Weights of a small GPT-style language model, trained from scratch on English Wikipedia.
Size: 25 layers, MLP 512 squared ReLU, 2.53M parameters.
Each number is 500 + 50 x the weight over its row's rms, rounded and kept within 0 to 999. Layers, rows and columns count from 0. Numbers have three digits each. The size before them is the row's rms in percent of the matrix's.

# layer 20 MLP down, 64x512, rms 0.0258, rows 0-63, columns 0-127
096:470493435545510427404422552534525473569448473543479502429459464477515492541490481479550502570556529519470477532581530473538453553576493386499480501473495621613481502511575473508447509501503504539466501478497448494509502531530560498557469545599518489489473451577493546532439508449520478454439561562499477526540572461484587453520493585508496489457450505480539572515518523552489513505518
098:428432593462527554410466474483544536566547516529618505561468515520476513530525476532483540459501510432506510507453484497471450499503494499502509540588525422516475460531552487422472410485534425439600560526468436544495415383517467510547519408552535526461416519584413554450474578433497487520422489454431495507514490466571519510410485488552504488486538487491556478460505481472503494501461
100:568524364528558493510574650589537553487526496535557512587447461442549467499544522565507535501550457558577424512484483485489479537456495447541443497508413490546370488495467470561583497519443503459416460557426574490581578468437514432540498498502458529540432476516464561593497527496475464486537493553551452543375487542433522460556462453551526457585559510512385444438482530570487411546517
097:477421523451524445570522443465523547434591564549498493508444490524542477523461589539494502575490440553495529501528577462550560553542511573557532461535523479476508478470545593473509541505538553586479468451394422479529436508507524524375566406458646458462471505490447519534561570466506483414506503507451490501506511515511425499521476534458446597493516433442427533499412405488500546448541
101:477469531575548538464553551448508468474484432456518524411557449483415493498502682558491510552492581517483533375495436462495467548499416500453443521486564469508532446499466484557463512495558518435547492516516482495545461517464513476560438474488533427494499544454509490562503452565556477537465594486562511524530497480428490561603540480420503548451524469501507403530496414480451601524327
102:442555611467502554417428529455480472444529546509546415440501476542526471466400465499371517538555368556488586593471451506510470484547490407558499561516499435570387505527438478447406446503526481502455582516529577374519469449438489462508497493474449489483480484530490403393520404544437537580505456493497547399442498502441444520517596598438469427559406494461472592510530532451554559532466
134:596493475421482596512452524507550547506525546460513526544476488426500518456579573471599481555524557570572536476537445506509522472500476498549496505526414458505406627413433488510508495454504488505529441512611544472529509574477451518504553541486599491536534468544480441334461478485519506479459445508598507520510452521642501448560523501460460492474357474477610528444501510466476479463430
103:494502520481527397500447493520549506573527454527485571426588454609471489506455515552466570496478512504473435504516494428474555514503435475525529554513560482546483569625537448392477546456542431488538574468451526586492580496527452566556472543491429502549524515523450548569452513561508612552566525465522478469522474492492552501394385538516520517467584490488506428476443427511511356455488
103:452517452503501498409417434536488437385539440562458546495473461450516498509447482478396530507549509514492453502383395510507494485414475534532563466500430556410579505532528518424565455513592467449430616541504519497496522481409496528416495414485443514461490433406448544520487523455520436522502550494551545498505419491503503543492497488462488455503448484496492511483537554470478564525540
099:529534440592471521552492501535442550500452538583450559570445542486409581525493517562457586534460346510606460474503472498502507427607515450437473446450399545470499437509407527592480469549515454357482534430545510583565569531427416523464528522509427466522499504502488574500557507538515479546546498423485537515443508475506602472565479473451508462560435533566516449527414377493550455603481
095:568542523425448401459422460499553526430484499597559520588494481455535541536460518481521522507549480539458534516529484508441467510418450486513435480506683553577603571455568509528520405492456490628515507579416450559473562440443479468443547520387506546495474464543474501429478448503494581583469463564480492482461480487500405442498491535527508468466558548528500604453448407572527551512575
095:469445474538489528507454525459500485529466438419539577562515524487482465453576486475415546516487478488464510575424476491543602453412521495472522506669551451490495404456449439564457391506502611435600468490559538479480525571546484440530518476515579533553473504524484525435616468453454457471524518600490516447584514566571516496541514487541504542433466425410457495528514476540488487526443
098:407514520474455397457473405469528452483544399482467559431537484469473506462534383480517467455535486461510502438525500437531448535367567671420510547439418530394495459554552522476451515471496540419456434424575488424426479464545532490518410504554475463460478608455530595564530524505456575534488495474410502542469512451415542450572502475484495466463491551485385609552437494532495552524418
100:506532479476548427491581421527425559470480450392439373459533578436449503521543456521498407480573456500512440466446611501468506424513526501412519456445560615493462499497452403647484468481512511444530467531431570324527358552504494459527505542496571548558516498620581555467533521488639462479485424471445523434349494515400444555526547500507512555527495492549541494466472539478492455518458
097:462440493543495528446442485580496489424492569549483516493472517584463509520519456475425495401512526489543463432412529473533536509461493473458486471442521487407434423532539472464473562485458435473436613557516419533505523484524432480448547506498634533500464504464432474591478553471520487488555503518480541497522511550405576505516521482550515457558488460523530453482403411514465369455483
092:520461512528515477583428489555534478443506532535382464475439497574477467486441597511516479599500447557452526446441609620485489584594541527506497506411579431538571459553516457456556553519447488527527520460561508527567499442503425581461293579539489539453439486505478507571505449529537479525497595560442447520616519518531548569464476495469550459381399590458509455489630465549456488478535
099:532394536478497414475434510447432513509511568436483487482489435444504514487495418510507580485539463471508541533510459545482488593467516559505506543586494474475532458484508614507485455521515554479470582515471504524413537495593595478519451500395426487523489552479570499528514568485526532464510467428505482448532489519452490536515416493505504542501586527499563560500457479501522485487633
092:545544564546542572453493408373526429454488536454474554442687518491501429439573486456581550480438577505486467479582526467508516441420468540579530521526518541627374532407406561413433437515459479444538572464456403550522564412437473559446482453432403491472531456489532544550555458452467495437588521454522569553465492465476500497453584406438483421489488495420492477505507534469504462453544
098:534471542561560563588444429472491510564525496595474546531535527464486505510492479536520507486500442487484553444451563463428515448531523468524519554527494530430474409520446642485493547489528575453515486618471468386436479444396626443491486475545606473426477435555420582495502527544523479503583552490444463502550514505482469584508539520443507564584529487587427541535504511530542512514576
098:433472641477512440582464572538460443513501461560517419515475496474440544505552487503513444496521436506547496481557539413487500496519533503490471522486521488553508521500530517479441494484473547645485426512577451491444525607559434551459540594517545488573488505494578459370417436548487493484453543556525516487421562549570467501452453490533500552569509528550457504522448430553478529509414
097:398580558425523472562553524510496522444585486535495418477549506534521537504403482538568526436535627442396489517526504505458523507500544539566470496554428395511427541447481501555473501500475453587448473454486402445559587416488492519519539469490512515515471464453488415462398536502503590524456455499496456461526559584428546552462466398484492495594401456528446578598472477541527556472476
102:483469479640517566624440526471458462424431599443478465511545465537563506502503542521497446545472600475446583516483544610501509507493483523534445511467604407365527396498511433565445531500502568559520502497408455523507577453499414502484459527490506491489515457499455528487533502502446431459524507515501502470522570528467535519582508478440519455471414440416502399412631539524521660547516
101:549528474474468474505505589393470488590485500494424448520559480435449517493504527375504477460385537469542522504489461510513403454509481385480521525523543551594533475536517527564510421417499528587500423450540625493486468518531519535500449467468481475512587555526528425459453551501443529468471499493489606548517503431494434531542457510526525426466543560521486462505536440494470498446506
104:501531463539594469458486512499527576505515503453449505471489513474517499519392466484491437442537559431511489451570425530519474529504567602515596512512434384564462388442460487440527456484577532510552451405509499492554455518517440494492383553499584484480490522450603407430471480472580514557533459523444525477529416514505432445499537503532493512522419471474517499479481472571429508492501
099:476391440413546558457508530495530548509527453455502453516514503526549525473444449435429525538587388464524451423567556517557459535485596556486527431504462520477481471462465496513614498512396594617482518346406545382444563459498510512495514577478539461472376486532538524567477483499520440461505495494492489538448539452497516385539502503502523492444574510588566496538386549590578526507554
101:622461549475555561591560460529488549473485527563560500544503499489499530485411427481503471504543550480434466441574517410526519464540521434477477466612577552559515531493528481476509528516480574449458537470430526517503499515482507535584529525545545473505453440520524458517541407556511422418434542515594470569562468416539501456536443540553481510561487571512630478525567460463512431462540
101:436506462511536471460512525553521464615361537437500579509506501545463467493433414475550450437474452527470445536514447512524528556522516556541460469407519438515519535489559588550512470480568469399561487533467521515593628517548578495546450549584559452504548430576458543542535497404490521468607491503476522495500524493483493476531461482477505561504518460546550555494520382554493443563491
098:478501531528516440498534479455530450517421573596478490476479443506420525500510574474459462489542515495516502360546439510580422528618526583489528548437518488524633425442512413422505464503475436434503474455473454581515575492584508482552395504521512471469480468485649441457451440471436523494448479528453508517459502462508617545482479454552499531505581518599483476503590467613611472517563
099:636494567504536532439571544437512460451523476433535567484561483455470468549436482461499513505507553522519569518496503441571516505451495546532480465402591541541476490519567473466550382512472542569448585557472464542552487542475478433555538497595579470456484357418556557485518488485462560516538492463434567540509396593478546491580675529470512473458638501492480547507519542444501434506518
100:485495493509556526480577504511445476551532429423507452461485480525550481471490444503540520478542593440561496496401522572463558456495492558553540537450447608471441464466564429609523443544541533461435441548551609599507451528530416466471479537474475491435590582504534622563484497475539472493596434434549465488449512530434480557373423439474460427510518505532508393552372572493492470580532
098:564580511528557510418530529511506576513462560441471474475514533416537521532498415570540557537516479450510462442615483561479549484541541527480418524364586547505452505516554545469524495462440539543517431481528492510470476505514422535476505505432488515522511546453626490510442364474471594514459524475547521570497499509464493493493556536418521500586464560446420447540505593521532492553494
096:542545415455519472548498482489467462474448517440470475461436541434462469497511636616548610462467509484514493463517456454473535578553542512473538456540461421548542693512510423435503472505544426567488480480516496396483426462451543488531519494567458503474617527499421532428486597479486520519468416473490503476487540413595420504479523538551487481403573494418613479417568505510496514433463
093:520535532558476500500459547523541564445477495351496633502522572482477492497484592552385454523462541483495552446532521491550538532535406442492483500451432534493389480540466501542469573511565494568511446509519642559542527519564573472486488500527437489547517502510408491505512522473462550536545459509531537501529528491509567535497455496469488584488439460492654512508499526427498515442449
097:490543482549499531543541495424589558592531496518603452467501495470487518485471433497477534445469434462521473527569522458523433449501414587537545520418567465567477443478485529552501479587473430560532525477556468468571446448500450544468471483564418512525478467431458539540501476511540539494518456438456467450420578557417501461488469467457515495482582518478483619498420449517464448479495
095:467561469469438516506476419444517470577361458532516401495407517486509522548527425554456478487522433525542530483441521465415516426470377495438507511518519590546506459551509539439524478494499456563531458560543451526424451430573488494518504461433559541579550408454502541423573416425501487493452424533510518500449462519524555476508515482490486502566513514412548496501472480440505446695457
095:522543536440478502468432369509390484431530481547488401451432533496563473531526409452541463549599426453548473496552548439501468479553430533541478495548483478445459570558485393431496619502438667495544479525477422360421531573441545515427571496601492482568441515508428532492552549478526563495558507572513512573450368480505545541488547542504557422425427533480424490506450460448478517458578
099:399489555464500460415470574441536460470521530545491423551465514510473531492435582442542514458517561447545511553484473573462546503422571615431512520467462521589613516508491522447501476533519455584478409503586562568401402508515528429512613501507578508578486517460494545353500481451517625526434444559423487528420441488461551448499546564492532499517437462473476590501506579548504567444522
097:432426424469455499514496447569530544509525507486470570516511481585551483523481541523452532419457532524433523519481545628534448464448485545400457450574499539555589535505494577462521518530495584584528506546559463413549435536545453526469507498502493547440485556488423417506513610461494489556323470483437536491529485466544463573484519525516494513502576563577517462448582545453480400488572
092:527522453497535403620465391509561507504427548522392482572542476534467498491527542481520460520503434576506514497410448481434466576558454493485547469516534487517570508500446412538404463480470598411526498522487522568539516466591512494588488491470434479514510483419458354455517464512523480523523511496517440486438523496598390473510478540541470571406435487432485516465498456491466636507588
104:537532438512500529493425455509511511552490492473557486534462535482495477461534407597435505495473417518506588474515490579479446506443468521507515498514494646422458496539529484461532623515588550515569522591620517385513434531502539482523429550534468530544498560433501424513483528441503544481494504525483468446426545470482448516512541440521482585492436450494529632531518521506465502571571
095:463557435514468522476515556415474470534528512573543435533527514552464478485555473536534456507501557593490522505480445428585507528406540552485518474531459499468615562422497588475509536491592534412483535552590578440407509558542475490511520542491494509568438580489554459695474490482506511467494586535403569505599459541583527507532467500485501459529584428475477390466522612501545538473454
099:522410597387413534468621600520527517569451530526441521552415474465523523508529519465504498501452542473481511470502505488514552502443606540514557462486494474404502526479572428424590449550443517351466460466537473492454433469500531479433512532496603507516437451451498507526418457493527508501491535487546466477527478496536564525431555450594486605462424551572575572498515560493494456469509
095:482587596580443494485519438571533531479592471584606567454536537419461541507521567424560557526619466448535454519384411388493516538540515512447520450509531475535568591459475542568532472432452519526487526472500511546569514568363584502565494447558482503458522508452425460517513480457455501494495529528562473511507511494572455382540501429508488603471505533564421521465492528417481448473448
099:537459488540505535506507533535480463470542579374404422428565528477501458500548508511552579486461381452507509591476550497502519542515471519446498500519524405415524440476462474518450517500512513581460619427414466429529534552466472545571479527520411531469561504514577593428454403534563445446492495459496447522624564516559494502476555521508498496524459563454573503507505512467521585484498
099:507539501491541524505485522549483440418463466516571461563442469505626468535463507472565367460490485537449476448586607535519521494509549398581509475505470477486500449479472517477422481543487463531422455494506470544520500490495570511549544533549478519508492527535593315468532434514512459522467485528444505471521476473471503526471583497558492521541543515493589395462413605462540503483460
098:449474498462455551526451542459477518538496475491508473403571469528464491500486515441590441539462455508447513521491525452462513419513474476472502470508516509498473583533511584403507525525497524342494458463422585440440556488527546479487538473473548501538489395428470448533503514500477455503570505569515575544500512469435481573571564522513507513582492473464496551496510518538464523489462
103:547388417514500503426545510526502517488512463456506610483397536638518532505496519438582510509411542603559506587432514644464411435474588504513485504560415527426485350556469485532469435531439513519620515563547479482443510482487494442461512539496429490486550576542545466535506525572454491465494550477542524472537549514446498472534465502494520446488649480498417494502607451512511564518531
097:509530534621518550508418494517462526461494505490527461512527552623471489499475499391645501546470425448495488530560442477430581548457541555469565569474447465472493528551440496555486535437523483423516575461420451606557537451495454431482446547472463536493418521597553361519513405530506543518531457462500516559639480445556503421496452467556469477480489442428494566564535521475528576518512
098:527568545440490387422447489434433492520471488456525530499479504462484510510486499559559574564443481564487502549546524389509449470510522391570534538476516556492466425541562586556582475448481504506570506365526404331444396487537519546503444516515449544473483409517535518476486518537489530519508490564617476489446500544610561486541533541460498460499478427525459445522475559487489483499477
097:479485517504463515487542508529456508568439527457503508532452478469476473501531595503531458459487593455510387534464546477438566450473472403475483479455543557471396515501560568498543539512631372536514566554451510537419493594505525460440391402438520531390490444541419503518507531486504481462478538546453464498596539517485559482489496481502481491585449454518515466527577556542506439379444
099:510496471419472481537551493459445479555405554514461509511463507517581531475506454534441495534534534401489499515455524582483509550498450499530503455487472601505500568519418539547526612533472546596536458480562522432552607497474538498527510429481487542579522459448407492495470536541574447536526520443436450490550463513424583473450550525523548416550525514427499471469562471495545505497483
095:427584463517413517594531473546596451441443517507489449499509500526506509478529439465543486527516528474492509569469618441497505512553555453498471483416476513424418541498480422408543552522600428486364454497586343533428499563556483552588555510488512531560577524409533440536427610537554520443387565504483512485538504513578436484488410559469497611535566557544384503531429421461450542526538
102:614530521485552536449539517453605520511527499515476585454542484436418462487533498449490524518486540586547532504525568483586486515482405467552477489547534449432517460466542539561589510425526507489485516402524481518448439441532533427486582526532432498418466476529529565536518493523510548471566429456536511460668510478466422489508483460476525454423585511450594454510541581493465509443489
095:556475479559551527555420356492584626426605393510591542561503484548436483503525605524468612477474517545467496446497464605476529540527499474477473482626438442500552616482446449483517460504467512469608505481493473459461559543450448479482455471500501493438466539417609620516497588543437523518543463504494491485421457530580410555452404504474499513510493549522506372434469550510495473549462
121:458563519587496451533580527503500564551508490519488475478543512551571489491467525552461458516500594490415452456436436544404470464522447376419525487447566469447527418590511491497453463497423475451488424409465509649552518563474464542519623519463580469533504546459452410493550442577457520573461538464499506479553512451485460489468476451527503496476520476530511557547516537486547528526475
094:515481490513463486472555417468511507370540450438456494478464540522525490454467536565508455395436437486468460521471473528547499495409506494515535572484435564498501583529476561538460564533458489504474488444494520564403513392422470465546511530437406504421518493530494559574506396572517524496389419570460561423463536598548520467517575607523487525419506489463450500439498582453529552474463
103:481515601440515545582650428549495404531460445503426483486379506468453496519493479521346500499440459443546473485419559488497529447496555370534506492590507437481426555550535465489482583463499438595460479513497553531466597488535573558526627457450507462559572489543507517516520539455440409485528511484442489558558504531469546612523497552506502481459463506534549523508512470436521566501494
098:519524466521523511552466455490498400450484545572492523601539548443523468541539525453489438498509545518483510524564442476500474559568550474591412537458493495551543443502442515545534506533508492500435455580528511554548545455485504520446543519463481488508534413422406571416560589554470388510528559506523483544449532535377444506452504516490505524489609481537475492505624523543477424480575
102:567492524541427569527401499489526420596374488559557464489517522604475566459569519411424495524460469467486498515623434579460476492546454462453489466563488560520569595443466518468534436462500532505505496545426606467570487385487536462551463462490449510579567549499508387479607467505478526529486437492583482508439485485549444456446347534496503380514583490576539450452479519443499499473523
091:540448477522450557491584518503466481495478454470483571486525466461556541562552465561384466513490475593536521521496569542490500467516521643442506483493455496556551605487557452586537562493515483442521489558514495586535491627562512519422482489520354518534474574557543594504425536487552433450488520500441508533403472536453453618510581567501487550539432566508464561526413480513554503436562
101:481455479469485489504417463471464566369555570497493496508425460508556488479490474401502463503427579474464515582513513498594560504433489524578464535525451508455500510434530529413536618516576479579498497503541456499514526446498509505502512493553551492481480544636514525556463568499524462430575551541511499473583478449567567504455404473469477506425505564453511507551504475446554547448416
100:454518497587462554558561583535524529608549434674571488495558469460480519481587430545538544529545519482501508487518388423397601477486491570452429510571545504593526508491506472546520470527415533443537553535490542426512480511517490554435431445451445518476490479513473424482533464448554522521520519401496527523547480469470418443438553498433531513465418502491515510550459431497442524528529
131:495390436478487457549506561541511464452584540475469452482522484627531483532556567571478469469503511528487506542442474536505502522536486468413429444459545631478503455500530460430500449489365451535500519511508541595518453476458484520548584516489498491428548570545468527530512477495505504507478533487541464525457503530432435476468432479558501497565542389508481513518548561514523494522525
104:465498489457535509420525543504483542502475480518529553560587547538481537490465426561536502462476471504510480539529449504537500510528497464511565523496488455531572541484483506557486585521471353489485454592447427661321374462472439573387387427480411493496564531484509502586476574548526431466548526525569426475469493505598529541575498537483515446573485550510485436506434592507488503479469